Weights of a small transformer language model.
Training: 110M tokens, 3541 steps.
Each number is 500 + 50 x the weight over the matrix's rms, rounded and kept within 0 to 999. Layers, rows and columns count from 0. Numbers have three digits each.

# layer 3 MLP down (transposed), 640x160, rms 0.0905, rows 581-639, columns 0-31
437530316526507475511475515524486501483528493444507528400421491488419510546462485386496509493458
434552561484449473471398458507549441496595592461424421523559531490418428518499578457512491548434
492542512457490430516409563521478476530530526520530480498447485482404580456466510528462566493541
481523474532580512503445511480432513572624438499491499473547472526413421485526576419521464591529
598548526482522528452486569483390429515470559457442501495400416543481591503482499564490561557524
433585462520537444506484462481383470534459524554577442438397567525559566485498589458532463517415
485478492472570602473403450470496479552489465551539498539516542496531449432517516548557477568518
599588543580505556513605459458563554422572426560536521561393470450564576583346480522436450519495
476464500480520475470479531439500474471553523494472538495495528500508440521527480451459569500544
430543478545473530428525504472435533477544493429469538469531489590517537523564423565545514545513
503536562494449406493521528545501467535484471547499484481512488562443555492502646458492543459396
469449498509614477496484535461538508521528520541500549490520500458492533470479479523545435462466
480506449523529523528554473455485534546474528486513502529434454535569534562469523500539435474506
576550492504447487484535555580470380458553500495438443479397470572400586548414569419453433439480
532499430442577530486438493484533669452486527428488531414514468503449539538556480495489478493534
582479545483617451399423554443552561364488566478394558467532559543416473390420490521510517433504
402524516582482488605554513644466453478524535616509519445510545585488351372526486568501574486507
546545519497463477495575458530531585408530545497555499571541442471518568526497411512453509415387
627425484554459523469539437602421492495518499495580455460420593584504504525554486549439505596465
421490523598500570501501493473357448537568554447543408513530495554524520490506568439473552572523
508504491446529502528433501465484446604513523501486512489507556529470500463483499541519507524503
491385485499463480578479498557460495459430501471565488508524448523430453494480467459446508512468
476468482546462493511519531515458505564485539432454529473475494484523456485551454447473552503551
540521510529419397546468445577540515397500505520455517376485461485526517494496521411425385530516
468476534571526499475550386524481547450568549578551487438550502541633496454582459484476557571440
435566516452544611600552580555488484414570597396466573540488533524500471589492428524491394530491
515510550472569511518437586553400496508533558514568520555512449454542504514439501448537546423405
410416505532492500500489595399433463500515524530448609526451523526483401518468422447442463550508
502487539545500504586513418479551487478518496394460509467535536534482510487437504519565476580564
481521548431448538485546474505363551507484521534503545573500590461526603557485410544473478446453
487575627514462437502524486585360464502463515364473432487477508415444468574484395518454411568558
556479505484515507434479549578607534497501491511465446568506592463357470444476534426516543512465
454547396496471561563509632493576513541587491589562475491428408499541486403527465510469486574475
429458476478481487572403481555406536429546512492489394596436553432489521511551423500525355527492
394495484387544475525535502517417513453534528441462553440522437372471479576587432460500418525553
496522452559515536546401535492554494403474540336602477468534479543554581469535593465504425488523
469511491477617467381422427537539584458457575536364533485439435411537484521563497558387451457452
430478591560556485458424661550559479449502470519543516392469638544462467573499477536479511435473
476482379507349550437533444487557513558507488507392473438505454525497494517552449539451403495506
510435485524543421522434581491508567567509551499498464529486496557527459579556481504442572567483
487543495465443496497548533545530434561558398438454437529459491490529524516535532566553530475503
536524624483435521442613458427547471454420461426496561531494472468544572453409448530543523480478
486538485527511476489526522479501479518502523491497490480506482483499505511501496500495507544479
479578521508528486547475506545569550631543357353478517468437505457544475473505536497362374541507
523469583526451538499535463513493534434512456453591604431440492502461632515484549565512490457471
489529505549487484514524540549511483439444550487416522454483555547435418470610495384479431492465
553570438514465528472534410456511546449475568505504456531448538437554482448368394501441535402514
501503512503469552539476515529466477518542503498516528473516525482523437545543500510507446505518
517502453537549450506520451605563382493517452451483471542527506584492533459505469524480491383449
455514432493555412557448515544552400551525643481533523532585625497596544555478534498477448533543
475468456636498607565557474435447453591387378407568499440402493607547445486519569481527469529485
524567585444530427507495687540480507392496602537432442587541558411641464525602557503592475519531
504522492521468495521535595557500557539467497518454546478504468523447461526497485416499507513514
470480506500536493489500475497500483505482516527538522498490504480511522483471504503524491482507
490532468443492463503503574505438493474471542443454474535557490396488536503481550468468538412547
512505478467442430470407519581543579493518570564445497540520491493428405483488503456462459409555
535534446439522491506534607475507393597438481520529501598544515493527580585448514465455562537519
432426501465459437505524540552449516513547542538380481507561564516493516509516447413547478491515
548505559418546453573471532507528501507469533496469524482541560401541547549487452496470556552452
# layer 3 MLP up, 640x160, rms 0.186, rows 582-639, columns 0-31
462438495563488662517429546431560616450477440532462465512484535439525504541458487465446547510538
467487470465405455508483481500520435420559637477516533474423471553476552537578472538550530580507
486573583492453504521448414452598548425466600486410551521543572516462528572462556584498478534554
539488475445448499422445456439519535521516587503336450447470535523550453572455384484455491678467
575540527541483538520527498545461563485454629467416532331501587474533447536524493587394382455483
495450507454450496411485451456518489543457555453513394547513524552510465453473516523556567517471
531377502443466478550456477542376564547546512557482482398601558391511381441497515481396487499522
469482496563449496492495547533524429454490512449509516492393457488512532538471537430500539510457
449374500489455398568567517486521419593547443485444437431448441464437586516484410480592570465584
508412505466555467507484570438407495526504538455500475504488492457564569495541561519494413577574
477510450519437466550592457436537430493485521472545528591492552490509481495481528499541479475439
513460478489460470452549485398504487480576496461498479433436532472494437569573513504577521588580
548475494331471490438492490443548510528423472564427452507461486506585601424517588518460604453490
362499490439506499411506512595617548516574430485463484423453484525533618472478470436499495428502
545500484422497500447411470477516467423591405502549638435458462452501467467584589529523517460484
509586543479469538572593483506415449578544533405474543486460555502619421471506452523485494467454
555393518471463549523667444568580609599549495486429472510526538496641543462517460487634553483524
423499515575432533531540505500606413580477518475473481528485519426498569498446481624492472480418
469491506459485467438444545518521537383496512384448420455578472497416528546594486475518580562485
467484507489499460476505484541487568548487463487514462494503493533496430511497523458500509456551
514523512521482511504536485494486517463553501551461506479508547501520525510575510491435472473541
485519493515457518482509528501517470478447500499462556499478414458477497521545584461471567498516
496481533538447466433468443472494458465417580513431433493474512497481523539461519379467443453414
448453404535450514490507528482449597493562536492473456435491602622582502534498482531484506553516
453513457509484469538522475535446519435561477540570403441567533512421504528442416455538607445384
486505521451473464420560509519489544536549522532568499531513476484540483517465480510466516495433
503482415483614543381443421452505567466443541548524473483485466611521597513517477482492490536495
487511475506483510422527441434421465549500449442533542559516534537536520496545555486510559479487
423529517474552459561459449535495535523549401562561495495566545603530502541429453499491483503475
501391453492527671584522468555620488536463526473540483511425410476525520485565518572535486555589
363371620518496532534522493629478535490450516533482450474487516460527445524537541449499442552465
486526413472507500482534452461552496515492493516422477473509494535476406508591414506491477509454
489505441487502470481561448518434490459483509495506537592428576372397527520496475493460409419478
524504481603523507421438570467518538465552467530659443578461469472464590478473555569515472506431
513565493472468459503387571551546504486565491484507418453557497482487537459507520516549505400410
486332488436384457496506484537416389482504569421497481611570467483554547424520488488439536509470
501534466416480421529452507483527553417458442451462399398540475499481491454467560444532425521534
509487460457479579463535556522511491586449495517507432522581491506571650495493479544582446545487
582586488476487394592538524558575490534427540564548541474608501512478444491558525520412418549555
429473452546429562570465524469462530390517517561471477532540479544520518481460510451558550494513
507519540481420483526412547463533543498505555569469499461482453604547510387541484435493481621455
481486492548488478514485479488504516513508530512478506503493503499492501484446486509503503507497
539501642525616538518548472531423425562500539488497604515570476530461517432540489507512524611485
526571503385483540457516545556436471421441515560509533455415511546515510449476461479486517473530
499466482508526478453538426502503468523478536537535474512426456542486389517521526454492482468513
512531561476431453495511569525447520531542545549455494501490459552496407549492501419554454566421
479526480469521484493514516530508512503478491467492503508513486494508537487505538498462523498539
479556437436483548476589538413523544516455534526447494458496479449524439584503478472518527513529
538515481421494560612440420567517535480509474517461524499437488437459474405568553374462395504490
555606596461466420567470455577547551454455455457407623531497547465478578441473477407490438364491
592538649435398541406374560497387544488409473537533477515509519430499477502488555579349487494593
497566552530488487542500508535518535551442598574535509452536493533468521489498523480550510477583
474515486489484481497517497527508510468483500487491498506479510517477473473492483527539447497489
619486457475521467555545502503465532547498520608459563486526483534453436491458416544588432573489
556410501501465438444323504584547565531460577496433352469561465462428490569479471554524462542564
492455589509544551467601476579529464519537452470540548494533522529496480532503482506595488547547
556462441512547471548517478537447476453451493563576448505551555570456441479541464545419579545448
463537612482498581492536501495558500382479576573495518465408595432482446447483492488492515579505